Part of a small language model's weights: MLP 384 GELU, tied embeddings.
Each number is 128 + 24 x the weight over its row's rms, rounded and kept within 0 to 255. Layers, rows and columns count from 0. The size above them is the row's rms in percent of the matrix's.

# layer 2 MLP up, 384x96, rms 0.0717, rows 166-201, columns 0-95
size [104 102  80 107 105  97 100  96 109 100 107  84  97 108  99 109  95 105  86  94 101  96  98 103 118  97 106  93  96 117 110 102 100  92 106 113]
[[ 88 111 121 112 158 151 153  67  93 176 120 132  99 155 133 128 143 129 125 166 136 104  98 123 169  90  82 143 145  93 128 167 162 132 106 114 122 108 107 136 148 167 131 116 125 140 161 139  89  93 146 140 102 119 152 102 105 130 135  98 144 155 167 124 153 124 137 111 110 119 145 134 103 130 159  83 129 157 124  94 123 102 104 126 113  93 107 139 116 149 128 172 128 149 101 154]
 [117 156 116 115 108 153 114 176 143 107 138 141 145  58 142  83 154 145 165 104 113 146 166 141 181 127  89 137  99 104 123 155 102 146 124 160 175 144 147 101 138 123 124 134 140 110 121 113 123 115 141 140 126 145  92 130 112 110 157 122  99 138 172 131 123  98  98 150 165 115 158 117 119 126 129 111 108 132 105  90 139 108 136 167 108 105 135  99  68 154 104 101 122 107 126 137]
 [142  88 132 131 146 153  98  95 105 114 172 152 128 114 135  96 150 182 160 119 204 122 114 144 129 122 129 101 141 128 145 131 133 110 186 119 122 150 118 108 161 136 129  96 153  99 116  89 154  97 115 111 128 100 100 147 137 161 111 120 171 138 146 118 126 138 106  98  73 120 102 111 145 109 145 114 172  99 126 107 159 131 159 118 140 115 151 129 149 132 130 116 164 122 165 131]
 [130 152 126 128 121 157  90 121 140 162 164 146 138 144 131 123 102 122 155 144 122 123 107 146 108 138 163 126 147 161 137 128 120 119 121 128 114 105 109  73 156 128 141 132 122 151 108 130  86 154 135 170 161 153 150 105 171 125  75 111  92  88 114 143 149 104 118 175 125  80 123 159 151  95  69 103  99 117  99 134  96 149 142 133 146 160 148 129 137 142 153 121 113 165 164 145]
 [146 125 150 154 110  96 107 124  92  92 137  96 138 172 129 144 119 122 126 128 118 120 133 163 164  97 174 126 139 125 143  77 178 122 141 125 107 137 135  97 112 173 131 105 149 133 117 173 107 148 139  88 123  98 103 109 129 120  94 127 128 112 137 176 171  75  89 134 152 128 122 151 137 137 133 142 118 139 105 134 170 145 135 145 144  78 104 122 113 164 151 167 105 115 108 140]
 [126 131 124 140 102 154 146  98 101 130 184 132 109 128 145 132 171 115 188 116 122  81 135 134 122 115 128 128 117 136 142 116 115 119 181 152 128 153  86 103 166 151 139  85  95  98 121 120 105 159 112  98 114 143 128 114 106 142 133 152  93  97 170 177 110 173 163 135 102 146  79 129 130 138 108 121 139 124 133 123 134 139 135 138 141 124 153 159 134 115 150  80 115  84 130 107]
 [129 120 137 114 116 115 160 133 108 147  70 144 145 131  97 122 114 120 149 178 125  69 143 112 169 142 134 121 201 141 128 101 116 120 157 143 102 147 108 159 101 133 114 105  93 153 137 138 117 125 136 131 117 109  87 141 141 149 147 163 155 143 144 148  79 120 108  71 112 150 144  86 153 147 127 107 108 134 164 153 115 103 119 132 135 135 147  91 137 160 124 151 156 141 160 134]
 [134 161 124 120 154 121 178 127 147 105  87 140 109 149  63 128 101 109 113  93 149 138 146 105 167 128 143 132 147 127 116 159 132  93  90 119 135 182 110 134  98 122 130 157 133 146 114 159 126  98 119 137 162 170 108 163 101 168 134 127  91 134 180 104 126 111 117 120 140 116 125 140 121 119 134 160 139 178 163 131 123 130 150  71 172 108 111 137 116 115 128 141 120 156 137 132]
 [114 150 155 149 142 117 119 113 110 115  88 112  94 136 127 115 140 138 121 145 126 119 130  69 143 176 113  95 126 152 117 133 146 114 141 135 165 135  96 115 128 162 117 149 133 150 131 149  79 135  98 194 110 133 126 142 111 181 138 105  94  90 131 126  85 117 133 106 143  81 130 110  90 117 110 180 121 167 152  98 117 141 134 135 137 124 113 101 160 127 137 138  79  83 116 124]
 [150 152 124 122 114  91 145 129 145 143  83 148 101 129 113 136 103 175 113 108 121 121 144 123 160 139 124 102  94 151  76 158 116 126 128  97 134  97 162  95 114 104 144 141 129 109 133 150  83 152  67 110 120 136  86 158 163 143 154 154 157  86 114 141 124 107 151 114 104 113 132 143 149 150 135 159 149 106 169 120 142 118 162 140 120 156 164 141 109 113 159  92 158  93 134 126]
 [122 162 157 121 109  92 132 110 164 154 112 101 112 104 141 146 131 102 143 142  89  94 163 139 132 145 170 140 128 115  94 135 184 140 152  99 129  90 120  99 126 115 146 191 126 124 165 120 133 154 105 180 132 108 130 107 141 136 129 145 138 130 161 117 134  77 157 130 142 126 103 135  90 119 144 125 157 127 181 120  81 121 147 107 144 142 101  96 146 149 146  89 124 125 136  97]
 [155 116 107 112 130 142 148 146 107 136 124 130 116 128 129 108 116 137 146 109 141 113 118  92 105 153 133  66  97 152 171 103 151 165 137 139 131 158 163 106 113 119 125 118  82 163 109 155 103 160 133  80 170 124 121 121 119 209 177 107 133 122 135 154 117 132 110 129 114 105 135 145 136 156 104 132 147  89 139 148 115 110 182 107 109 105 120 126 169 139 167 136 126 108 132 110]
 [ 89  97 114 151 107 138 138 134 107 128 155 149 126 118 153 135 135 128 120 118 135 140 180 132 157 116 115  93 149 143 132  92 112 108 144 132  97 145 113 124  74 131 157 166 136 101  95 152 125 118 125 143 135 122 141 152 138 140 143  99 156 115 107 126 134 108  85 169 138 138  81  70 124  98 155 146 117 168 165  98 157 140 152  93 163 125  88 130 121 188 159 133 142 151 101 113]
 [155  93 135 155 123  98 159 131 124 125 121 167 107 152 140 115 147 115 126 133  93 131 138 109 154  90 139  97 108 164 149 103 125 132 126  89  93 106 181 101 129 142 128  97 119 108 115 136 102 121 134  88 188 118  91 123 113 138 127 136 151 140 101 122 157  84 118 133 174 162  90 120 153 120 118 100 145 118 112 115 170 121 154 166 168 141 129 114 142 134 174 146  95 115 138 169]
 [122 179 141 117 106 103 163  94 138  87  87 130 114 144 126 132 116 138 120 131 104 125 173 124 131  88 168 151 129 120 112 132 130 129 119 148 148 132 111 141 145 132 103 134 126 120 159 140 197 134 134 119 105 179 142  69 137 101 123 119 119 122 136  99 135 114 152 131 137 155 177 143 125 155 103 102 165 119 152 136 126 108 123  75 188  83 116 108 117 137 108 116 109 143 104  99]
 [118 134 115 179 116 140 143 104 116 135 133 139 128 149 133 117 140 161 106 113 138 131 127 151 146 120  98  83 116 137  94 121 137 144 148 100 146 125 163 144 136 110 120 118 128 169  87  79  90 126  94 143 146  71 120 154 138 105 138  73 143  83 161 105 178 147 131 119 120 110 117 127 172 125 109  93 175 136 176 107 118 143 105  94 150 122 119 163 141 130 149 102 125 153 155 132]
 [137 161 155  95 152 113 101 122 143 110 106 130 105  88 139 151 155 103 204 109 112 115 123 134 122 142 140 114 134 130 150 149 139 149 116 134 154 133 115 118 114 139 123 132 100 118 162 117 147 155  69 158 147 126 142 162 144 104 121 133 105 124 132 164 125 130 119 131 114  61 136 138 107 138 142 172 149 124  98  86  79 113 101 120 132 110 166 105  84 168 132 103 146 153 134 170]
 [157 130 109 178 109 103 175 148 126 111 131 151 157 160 119 127 108 137 136 147 118 118 112  87 140 137 154 118 141  85 173  89 136 108 107 120 114 100  68 131 178 145 133  96 168 155 103 133 148 144 135 133 127  89 103  96 103 121 157 145 109 117 109 112 147 122 116  76 163 128 134 125 163 111 156 146 116 157 149  97 146 120 133 158 168 125 107 136 120 159 109 144 107 110 100 144]
 [125 143 165  90 133 120 107  75 147 106  86  74 117 134 114 133 118 122 123 144 116 143 159 129 118 138 163 125 148 100 146  90 129 107 166 199  99 121 145 103 145 141 138 157 154 159 144 134  66 112 164 109 120 110 129 171 143 133 120 140 104 174 103 107 116  69 130 123 144 104 117 108 167 144 113 121 115 143 134  84 112 120 137 132 153 105 129 143 124 138 147 138 110 111 141 141]
 [109 141  90 159  99 117 113 198 131 152 121  96 160 103 150 105 132 132  94 132 125 121 134 128 126 139 160 144 145  85 171 103 139 111 117 159 107 111  99 139 151 111 124  93 124 153 125 156 119 137 100 141 126 100  80 120 134 138  77 158 125 123  97 158 122 122 144 139 147 157 157 104 151 143 138 144 108 128 171 105 134 121 139 105 151  95 110 123  63 139 176 137 148  90 123 133]
 [131 152 173 165 143 117 149 135 155 143 163 150 165 170 147 150 150 136 127 107 135 149 106 124 124  47 151 126 107 152 131 136 130 109 150 109 150 139 144 114 112 156 171 127 181 143 134 142 106 112 114  84 112 150 124 105 116 116 137 143 134 102 175 146 125 101 125  82 125 114 113 107 121  95 140 133 132 112  97 186 151 134 126 159 147 117  92 102 133 144 151  97  93 124 154 123]
 [110 131  97 171 124 111 142 124 126 165 155 106 146 108 157 126 123 124 147 128 133 116 116 170 160 140 118 131 142 119  90 138  76 103 144 122 164 113 142 156 130 125 124 118 140 104 124 121 168  95 144 182 172 149 132 109 149 150 128 110  99  78 150 114 165 123 129 138 123 144  94  54 114 163 132 159 147 150 111 102 107 128 146 117 147 131 103 114 127 136  95 108 111 145 107  68]
 [176 126 156 157 120 103 172 145  66 137 131 117 106 121 157  97 132 111 110 153 126 100 115  79 149 125 146 121 116  82 147 127 155 113 120 122 124 145 125 108 135 167  93  66 137 117 166 151 144 132 126 124 173 127 113 107 119  99 145 136 135 189 125 121 128 108 123 107 104 144 149 129 162 118 151 107 157 148 142  90 157  81 128 125 149 104 115 125  97  99 142 154 138 134 152 105]
 [127 100  82 145 132 153 111 116  98 135 148  90 129 143 112 122 121 106 124 177 104 119  99 129 125 126 161 121 167 108 139 128 168 152 148 120 108 143 148 117 117 194 121 140  83 116  83 161 155 120 142 140 147 153 138  67 102 144 112 149 104  87 121 138 150 132 147 139 129 127 136 146  77  97 151 163  77 141 138 122 139 134 115 110 133 128 131 168 189 109 140 131 122 132 120 120]
 [ 88 130 142 163 178 155 119  90 143 140 140 128 152 131 111 117 109 153 148 109 112 171 109 144  91 117 130 129 133 120 130 137 114  91 152  94 144 184 123 109  77 159 133 180 130 111 175 138 128 125  89 130 139 105 174 117 105 107 121 163 132  79  96 124 111 133 124 130 104 112 189 119 105 120 116 168 136 143 145 121 152 146 145 122 124 117 137 127 139  86 139 137 122 145 171 145]
 [ 75 157  94 101 119 134 136 125 127 119 150 100 141 103 140 162 127 103 140 154 146 144 149 106 108 120 123 149 113 167 121 137  74 120 136 119 161 150 104 157  74 123 104 126 157 134 111 188 177 112 119 106 140 137 130 100  76 127  91 142 105 107 101  88 104 118 168 124 141 100 135 140 147 153 148 141 125 172  97  95 112 126 132 128 104 109 156 144 151 156 139 111 131 135 142  96]
 [139 163 102 125 151 106 123 107 167 143  95 115 166 101 111 155 142 124 135 169 149 118 103 163 110 105 112 144 123 101 119 142 152 154 134 127 114 108 154  90 121 131  75  87  94 133  94 147  96 132 173 130 101 176 122 129  86 145 135 106 137 151 126 157 135  91 117 148 139 148 153 135 136 118 123 129 127 139 149  75 155 152  97 115 135 138 120  82 123 120  90 138 147 108 177  94]
 [115 161  84 122 146 149 109 118 134 140 113 128 135 110 123 137  93 135 139 132 193 147 148 117 130 124 148 149 134  76 136 122 157 135 118 132  83 122 100 135 124 121  87  89 134 145 130 127 174 164 160 115  70 111 109 114 132  94 106 154 131 155 129 117 113 133 129 112 179 117 153 143 119 138 139 124 147 148 169 112 100 151 140  93 107 141 124  88 106 183 155 119 176  98 153 131]
 [102 182 183  94 120 152  90 125 124  97 115 114 133 159 148 131 163 110 122 144 122 135 162 133 125 113 131 103 137 155  99 126  95 136 139 123 144 105 103 183 115 147 148 111 130 163  94  83 139 114 124 140 109 187 168  71 188 104 104 146 119 134 130 100 142 134 115 136 107  91 130 124 128 124 162 121 118 141  98 139 157 130 131 160 140 111 106 125 155 157 131 117 120 143 157 132]
 [143 155  98 153 131 139 111 140 141 132 106 146 151 131 137 123 100 106 135  81 112  87 159 103 123 136 175 169 146 101 149 138 104 117 104 100 169 120 165 158 116 144 135 122 138 164 127 161 107 136 100 112 147 150 115 130  79 149 105 127  96 173 117  98 116 163  94 127 120 134 106 105 111 122  98 155 180 147 147 132 117 111  92  88 129 124 110 123 126 169  71 129 115 151 115 150]
 [119 181 101 166 102 138 112 128 127 125 143 140  76 140 107 131 117 155 153 133 108 156 126 141 153 100 109 149 133  79 135 111 104 146 149 155 157 137  98 136 160 119 123 167 104 119 141 102 120 125 130 130 106 131 127 184 128 156 116  66  94 150 125 152 131 128  85 134 136 135 112  93 132 125 161 185 127 151 152 116  80 177 130 125  84 130 144 132 155 148 106 144 134 113 111 108]
 [126 140 121 156 103 113 118 146 122  99 140 121 121 163 127 130 106 188 166 183 162 125 130 170 110 102  87 152 123 120 177 152 110 101 145 154  77 101  81 100 120 121 139  89 122 110 158 109 161 109 120 103 163 153  89  90  95 169 148 153 102 122 104 113 148 146 131  95 138 134 131 126 132 150 122 146 150 113 111 125 143 108 136 100 121 143 106 130  95 123 122 149 116 151 112 147]
 [193 140 142 114 131 121 119 147 157 153 160 138 136 121 102 115  78 117 128 121 117 103 118 154 124 146 145 158 117  98 113 162  96 132 181 133 111 112 111 147 138 109 123 116 127 132 107 136 110 134 126 124 164 137 192 146 106 115 123 122 129 166 133 125 174  89 103 146  71 129 123 134 121 109  94 164 111 115 169 138 150 135 132 122 118 138 149 106 166 185 121 136 163  75 116 115]
 [107 152 143 132 152 115 121 109 141 156 111 131 112 142  84 155  99 136  98 139 113 134 129 100 106  57 151 146 168 113 128 128 128 118  88  94 128 127 104 142  89 102 143 115 141  98 105 110 107 136 155 139 126 191 134 122  95 175 141 144 105 109 141 139 135 116 131 146  92 181 146 142 175 164  86 115 146 125 133 109 133 113 133 178 140 152 132 129 121  87 150 100 103 108 146 123]
 [134  66 108 134 127 104 108 150  90  83 158 111 150 166 151 107 112 128 108 152 157 150 171 151 114  91 144 132  94 119 107 156 121 136 136 122 109 105 128 139 119 130  90 130 136 131 179 180  92 134 134 143 121 130 131 137 130 117  99 129 117 155 168 139 104 115 131 149 120 118 119 115 110  79 165 125 119 104 142  91 147 111 176 172 172 161 152 150 153 119 107 122 142 130 100 117]
 [ 86 155  96 111 172 104 161 126 131 140 128 103 137 153 140 139 176 125  70 108 114 168 119 146 127  92 140 143 100 150 108 127 127 134 142 120 155 153 137 108 113 124 120 124 145 119 107 129 117 105 134 116 145 154 119 108 118 125  94 128  95 161 123 126  97 126 148 115 188 160  87  98 116  96 140 122 131 158  90 128  67 121 105 112  78  63 137 159 125 136 149 144 136 123 130 131]]
# layer 2 MLP down (transposed), 384x96, rms 0.0534, rows 166-201, columns 0-95
size [101 107  86  96  95  96  88  95 113  84  97  91  99 114  94  91 108 115  93  89 108 101  92  99 107  97 101  93  98 125 121 100  90  84  99 111]
[[116 126 123 161 117 133 147 122 114  97 112 157 112 104 151 173 128 134 143  75 120 131 154 120 142 144  74 140 143 110 117  59 117  93 101 121  97 121 132 165 116 122 150 113 108 101 144 167 127  99 134 148 121 156 118 141  99 123 120 134 129 144 155 137 117 179 130 118 119 174 114 116 152 104 129 106 132 128 159  99 141 169  97 109 132 115 161 129 145 137 168 158 114 184 161  88]
 [113 103 122 132 134 143 164 174 147 139 123 134  89 101  89 142 148 153 112 135 180  85 137 120 142  74 129 127 113  93 158 129 122 122 160 129 155 104 107 101 160  88  86 125 126 118 136 126  92 156 121 101 138 135 147  85 142 139 166 126 166 143 107 150 143 135 184 124 114 168 175 115 156 105 144  96 118 118 143 108 112  91 134 110 147 112 130 133  91  99 117 141 120 141 153 131]
 [113 120 116 120 167 198 134 128  81 162  97  99 116 175 174 147 129 107 146 139 124 140 139 161 143 100 140 170 133  99 104 126 157 138 165 146 123 163 117 142 132 132  79 139 123 142 143 131  89 134 123 174 114 106  95 146 151 101  88 158 146 103 136 151 156 152 137 144 127 104  94 130 108 137 102 124 130 110  96 105 134 136 125 108 109 163 128 118 124  77 128 124 103 156 101 118]
 [139 170 144 144  82 101 120 101 132 125 103 158 145 113 161 107 176  78 144 154 167 107 128  95 137 118 131  99 138  99 124  92 129 111 116 117 125 135 102  92 126 148 101 109 155 133 125 141 145 114 159 129 147 132 125 122 160 109 145 112 143 113 144  89 138 119 120 122  77 162 148 136 156 139 123 138 163 165 138 166 157 141  98  70 172  75 150 145 130 170 116 126 123 128 116 116]
 [122 147 146 133 132 179 123 129 117 133 133 134 114 137 141 158 135 114 122 105 144 154 136 136 142 103 114 106 138 133 111 145  86  97 123 123 181 113 124 113 190 112 154 151 132 162 127 145 126 124 112 131 142 122 136 143 124 142 112 148 116 130 147 115  83 140 146 128 107 120 155  93 184 140 146 146  92 100  98 159 170 100 107 145  95 110 110 103 105 121  55  79 100 157 151 173]
 [147 149 133 150 172 153 148 141 125 138 159 113 136 144 102 113 174 125 144 125 106 107 163 107  67  63 108 119 152 111 106  99 121 114 110 154 126 178 113 123 129 159 107 145 108 110 110 124 170 152 143 124 136 140 108 124 103 148 145 132 115 119 159 149  73 121 175  80 111 114 105 135 109 155 126 130 158 119 154 114 153 118 160  76 101 156 112 116 132 126 117 131 125 135  88 134]
 [124 156 184 125 143 103 109 145 129 181 145 115 111 132 102 133 160 133  76 124 164  99 158 123 136 170 113 116 117 142  80 131 163 141 120 149 162 167 128 123 142  98 126 120 137 119  88 147 128 121 115 117 133 101 159 117  71 119  83 146 121 133 115 122 123 152 175 153  91 100 145 141 154 133 133  82  96 130 119 116 116 112 164 140 117 141 130  77 151 138 136 121 165 128  98 124]
 [170 123 140  76  68 103  98 166 130 137 127  82  97 115 145 125 125 120 109 116 127 140 145 100 141 145 132 117 152 134  96 130 144 112 154 110 138 132 161 140 156 106 177 158 140 146 126 114 142 162 120 166 127  93 154 108 145  85 140 146 103 163  91 124 122 129 152 160  95 136 108 167 133 135 156 134 117 117 100  73 125 140 110  96 161 113 133  97 104 112 128 180 112 127 125 127]
 [157 180 117 107 126 125 139 159 150 127 159 142  86 121 145  86 103 141 103 146  87 166 113 134 100 165 132 157 106 139 143 134 138 170 101 134 131  96  95 123 131 103 109 103 140 119 109 147 144 132 130 127  95 143 126 128  73  70 126 174 148 167 101 135 106 114  88 127 121 105 146 130  99 128 146 160  97 144 141 143 128 159 110 146 179 121  90 151 146 137 102 127 143 112 102 114]
 [163 122 162 122 144 112 133 113 167 176 132  92 149  91 143 120 149 134 105 120 124 136 127 101 156 121 126 112  93 144 115 138  71 163  76 117 132  88  94 134 156 140 146 137  85 160 149 146  98  75 134 116 183 143 135 156 129  70 171 114 141 142 134 133 101 145 103 129 134 112 139 161 111 148 131 117 126 105  91 130 128 130  93 155 104 130 126 135 137 148 158 106 132 137 143 105]
 [123 146 128 107 138 113 136 104 156 120 135  82 123 135 152 106 138 120 117 111 150 151 115 108 159 161 123 121 134 107 118 141 170 100 112 136 145  95  77 165 114 120 161 121 175 117 124 175 159 139  95 104 119 108 139 129  77 110  99 153 119 158 122 130 150 130 132  81 116 120 142 124 140 168 101 148 136 145 123 148 194  81  89 107 120 155 133 139  97 122 100 178 153 145 119 131]
 [110 156 149 143 117 156 113 110  99 122 151  98 121 146 102 129 111 142 122 137 127 131 146 145  80 113 146 157  94 143  90  88 131 126 100 176 156 142 126 125 148 134 144 137 134 133  82 144  75  94 161 101 158 142 152 119 108 170 118 108 163 104 159 157 148 123 100 137  98  88 136 113 175 135 127  75 116 147 100 150 110 120 136 158 129 142 147  95 107 141 172 107 122 127 142  99]
 [111 120 131 115 140 144 107 102 127  73 123  73  95 102  89 120 124  64  96 123 137 160 115 132 143 156 144  99 138 134 125 151 110 109 150 148 123 133 125 149 111 137 123 149 143 164 156 113 117 133 131 112 103 103 124 166 154 137 131 135 103 131 112  94 136 140  96 151 137 162 135 113 155 136 188 147 107 134 136 126 108 101 163 116 156 126 157 145 132 141 145 104 170 148 155  48]
 [105 120 166 134 144 121 151 100 122 129 122 128 111 141 131 139 134 133 124 125 190 139 115 134 152 109 110 107 131 145 116 192 101  88 158 131 151 144 118  87 154 124 151 150 138 151 110 134 138 145 120 173 125 163  83 203 133 114  85 198 137 110 143 144 111 118 129 144 119 111 118 133 155 116 137 148  91 121  98 126 112  96 126 122 131 113 106 104  99 103  95  98 134  99 158 118]
 [173  99 153 120 118  98 179 124 114 116 153 174 123 125 129 152 121 145 104 127 102 127 137 147  84 165 104 123 141 134 117 136 116 119 122  93  83 168  91 100 143 111 162 145 125 161 111  97  95 113  86 113 113 100 135 145 130 140 139 145 148 152 109 118 129 139 129 121 119 108  91 145 134 135  86 145 142  89 109  95 157 107 129 114 117 159 136 149 112 171 137 173 141 171 179 149]
 [126 117 138 132 193 130  83 106 108 146 145  54 126 171 151 140 139 162 138 120 132 133 153 168  88 119 103 178  92 124 111 120 146 150 135 139 139 135 114 134 120 136 162 129 119 138 137 174 108 131 187 106 105 166 122 127 106 128 145 114 115 103 130 137 150 100 104 133 128 121 102 117 145 160 132 141 129 129 129 138 100 187 104 136 138  92  75 110 156 103 115 127 120 117 112 116]
 [130  91 141  85 135 128 149 162 149 122 111 152 132 115 101 122 148 107 114 118 194 116 181 108 123 137 106 116 132 140  93 137 167 116 137 122 114 117 114 114 150  99 100 178 196 130 127 158 133 132 103 139  74 113 113 105 131 116 138 153 148  86 124 140  94 170 130 101 117  94 187 122 132 126 108 137 106 103 149  99 131 135 123 136 135 131 106 146 159 120 157 156 137 125  93 123]
 [153 123 154 153 151 137 151 133 126 119 123 139 125 142 144 126 132 150 123 117 160 158  80 141 155 130 125 131 151 120  79 146 127  83 137  94  87 100 153 129 180 100 118 154 135 137 150 117 115 151 134 131  96  81 105 110 115  80  85 152 129 127 135 148 101 174 154 154 134 101 134 165 119 141 105 107  71  90 161 138 172 149  80 148 126 124 120 117 132 138 129 101 147 145 124 103]
 [145 141 151 127 119 109 142 147 117 136 131 143 125 110  95 152  83 119  78 119 120 109  83 100 151 124 152 134 147 159 137 158  92 139 144  93 166 112 122 140 104 134 167 130 141 151 109 135 192 124 118 162 166 162  90 133 102  98 119 126 126 106 128 142 139 109 110 141 147 120 118 168 104 143 121 155 127  69 125 150 156 125 104 154 105  83 137 139 124  93 100 133 120 174 105 166]
 [112  88 107 158 136 133 132 147 133 170 131 139 138  97 138 133 148 139 138 144 145 133  95 115 159 112 119 120 110 120  83 157 128 145 119 114 138 148 104 114 186  83 163 126 156 118  95 134 174 117 153 124 130 138 112 148 131 103 123 189 128 143 115 130 104 156 158 115 148  88 151 107 171 117 115 115  97 134  97 173 125  88 123 132 114 125 168 122 116 104 111  72 158 109  92 103]
 [149 152 155 131 129 130 135 140 133 140 121 140 132 162 115 138 166 108 151 141 151 145 137 117 125 159  88 107 139 121 162 168 128  83 102 146 141 107 154 103 136 114 137 149 149 103 137  99  65 120  92 132 116 137 105 146 146 148 114  82 136  98 112  93 105  96 150 113 101 155 146 116 132  91 144 104  86 168 102 156 125 104 114 103 121 173 111 128 106  96 146 135 144 159 190 153]
 [129 176 163 120 138 151 113 132 184 113 132 111  95 132 117 123 174 125 114 105 129 135 153  71  90  91 156 120 126 128 125 126 148 113 121 117  63 126 140 127  93 158  88 128 173 112 141 171 114 124 153 139 116 117 184 120 183 152 124 116 153 148 112 108 148  95 107 149 107 143 168 132 136 128 140 124 128 133 132 142 146  98  95 112 120 127 112 115 167 120 155 137 113 105 107 104]
 [131 147 105 139  98 138 122 195  90 118 126 189 118 136 143 169 160 180 131 106 128 112 117 146 140 167  96 142 155 117  94 161 133 146 104 145 121 105 135 134 157 110 107 134  89 128 106 130 114 102 101 140 143 119  94 120 116  91 118 152 108 128 157 123 117 150 119 142 165 101 197 125 122 136 137 113 111 123 110  98 126 123  94 104 115 129 152 106 138  75 126 133 164 154 136 106]
 [ 85 155 134 143 105 145  99 164 124 106 159 147 123 103 124 149 174 130  84 110 166  99 103 149 149 118 119 136 109 121  81 121 122 107 137 144 151 115 133 152 157 148 128 101 102 109 116 124 119 138 166  83 202 143 155  85  96 108 113 148 119 127 121 154 155 113 141 126  84 145 103 162 111 127 158 129 114 122 117 155  96 138 162 128 153 107 144 116 130 125 119  91 132 137 163  88]
 [150 139 128 146  85 137 109 140 125 105  83 158 151 128 162 111 124  97 139 108 124  86 147 130 138 120 113 162 119 113 115 156 124 147 150 139 143 110 109 161 174 136  88 126 139 136 123 180 157 111 135 128 112 179 129 103 139 103  90  88 119 117 143 157  96 102 161 123  89 123  99 172 140  97 135 114  85 146  67 103 110 146 153 159 116 129 119 119 154 170 114 127 136 142 124 129]
 [163 125 158 128 108  93 156 166 149 118  96 103 160 133 159 136 156 134  39 107 157 131 144 116 111  98 124 112 138 115 132 114 147 141 118 146 111 116 150  99 156 114 152 107 122 129 109 128 148 149 149 144 137 100 121 151 134 136 157 124 121 102 157 137  72 108 146 124 155 131 139 149 120  96 137 152 135 151  96 196 126 139 162 107 126 154 115 143  97 110 118 113 132 130  94  70]
 [ 90 153  95 170 145  97 139 106 126 172 144 153 139 134 120 164 150 112  91 151 119  95 131 108 139  99 160  91 125 109  75 134 150 126 124 141 133 149  81 112 139  91  97 107 103  95 150 134 102 129 115 138 148 160 103 156  98 171 120 142 175 163 130 121 131 141 151 162 102 111 143 102 126 111 132 139 144 116 156 104 129 130  91 129 131  95 140 173 157 133 122 169 107 150 107 133]
 [131 109 143 131  98 111 134 104 129 164 132 165 140 172  91 122 146 113 116 125 153 129 162 115  98 126 108 128 109 151 125 122 136 121  88  94 118 156 158 125 142 104 133  85 112 117 131 111 143 115  91 122 124 120  79 133 102 123 183 157 186 127 134 149 118 142 162 125 153  94 141  84 153  88 145 114 149 101 119 160 165 113 102  91 119 164 127 145 131 106 116 140 164 114 139 185]
 [131 153 122 117 115 116 168  47 105 126 121 101 183 151 121 141 157 156 111 100  93  96 102 114  97 129 146 116 161  82 147 149  89 139 128  95  95 111 120 144 112 123 122 118 130 110 111 145 132 126 122 160 146 107 142 126 115 198 179 121 106 104 134 117 143 160 122 132 187 126 118 142 103 130 132 140 128 180 153 127 124 145 122 104 114 155 142 136 125 106 146 119 132 134 119 105]
 [147 132 148  85 121 144 123 170 124 150 130  98 127 113 134  93 121 149 124 157 195 139 125 153  87 124 127 101 138 164  65 141 164 104 117 144 106 124 148 139 154 143 109 155 127 105 104 122 147 149 116 118 116 132  86 185 152 101  85 141 166 130 111 149 132  78 151 142  80 154 118 116 122 131 102  97 123 142 163 132 161 133 144 115 133 143 107  99 128 131 116 131 159 107 112 106]
 [118 155 116 121  91 175 116 116 116 150 125 123  87 129 120 159 117 112  93 138 101 147  84 113 152 114  75 147 133 150 119 137 128 116  92 111 118 103 130 158 144 101  91 164  90 122 169  99 134 167 129  90 160  83 159 149 156 112 105 133 139 152 141 116 111 110  85 151 118 150 148 142 143 134 131 157 128 158 167 134 107 118 123 108 175 133 111 169 149 136 152 177 121 131 136 128]
 [150 148 164 124 147 120 117 137 145 167 103 122 123 124 139 152  74 153 156 132 118 161 163 135 136 100 134 104 110 143 112 153 114 105 117 152  69  87 103 116 107 109 124 184 146 118 148 135 111 155 111 115 143 161 120  95 135 138  98 161 128 143 100 141 144 161 163 158 112  66 147 146  67 124  81 153 127 111 132 141 127 142 108 105 113 157 145  95 135 128 142 117 131 141 118 155]
 [106 123 178 118 158 128 119 107 109 126 113 134 112 138 137 139 141  95 153 142 165 122 164 162 120 146 118 129 121 165  96  87 175  79  89 172 154 103 134 149 147 134 132 124 164 176 135 156 147 106 144 113 109 104  64 139 149 130 132  86 118  99 131 129 116 140 117  98  86 119 111 129 175 151 124 153 127 140 130  91 142 134  94 111 106 145 105 105 141 130 122 126 133  91 162 129]
 [158 184 157 112  94  98 116 137 141 154 120 130 148 118 115 121 135 131 112 164 126 156 152 160 123 147 149 109 147 124 104 120 119 135 143 143 120 162 133 109  98  89 127  87  91 115 147 117 132 143 126 119 167  81 118 149 108 139 148 115 107 161 125 172 156 147 142 108 144 103  79  93 123 146  95 139 129 114  82  99 100 134 106 113 146  89 134 148 119 137 163 168 104 110 171 172]
 [131 122 124 114 127  85 119 133  70 143 125 134 117  99 143 158 108 181 107 149 109 144 159 123 113 115 155 176 154 110 161 110 112 146 127 133 134  89 145 130  79 138 131  94 145 133 114 150 148 105 135 140 158 138 112 116 130  65 136 100  84 144 156 150 113  68 113 130 152 136 134 137 143 158 103 116 126 105 102 184 116 142 144 132 127 130 127 122 145 101 156 166 113 126 175 106]
 [110 102  72 137 132 108  84 138  66 117 108 140 119 130 108 167  84 164 136 132  92 130 170 121 161 163 120 141 113  99 145 128 120 143 142 183 108 120 137 110 139 159 146 127 149 123 153 115 156 131 143 147 100 149 106 121 164  95  91 141 135 127 135  84 124 133 116 144 119 148 178 116 123 136  95 146 156 142 119 155 135 152 151 138 115  94 114 137 105  83 122 141 172 104 104 133]]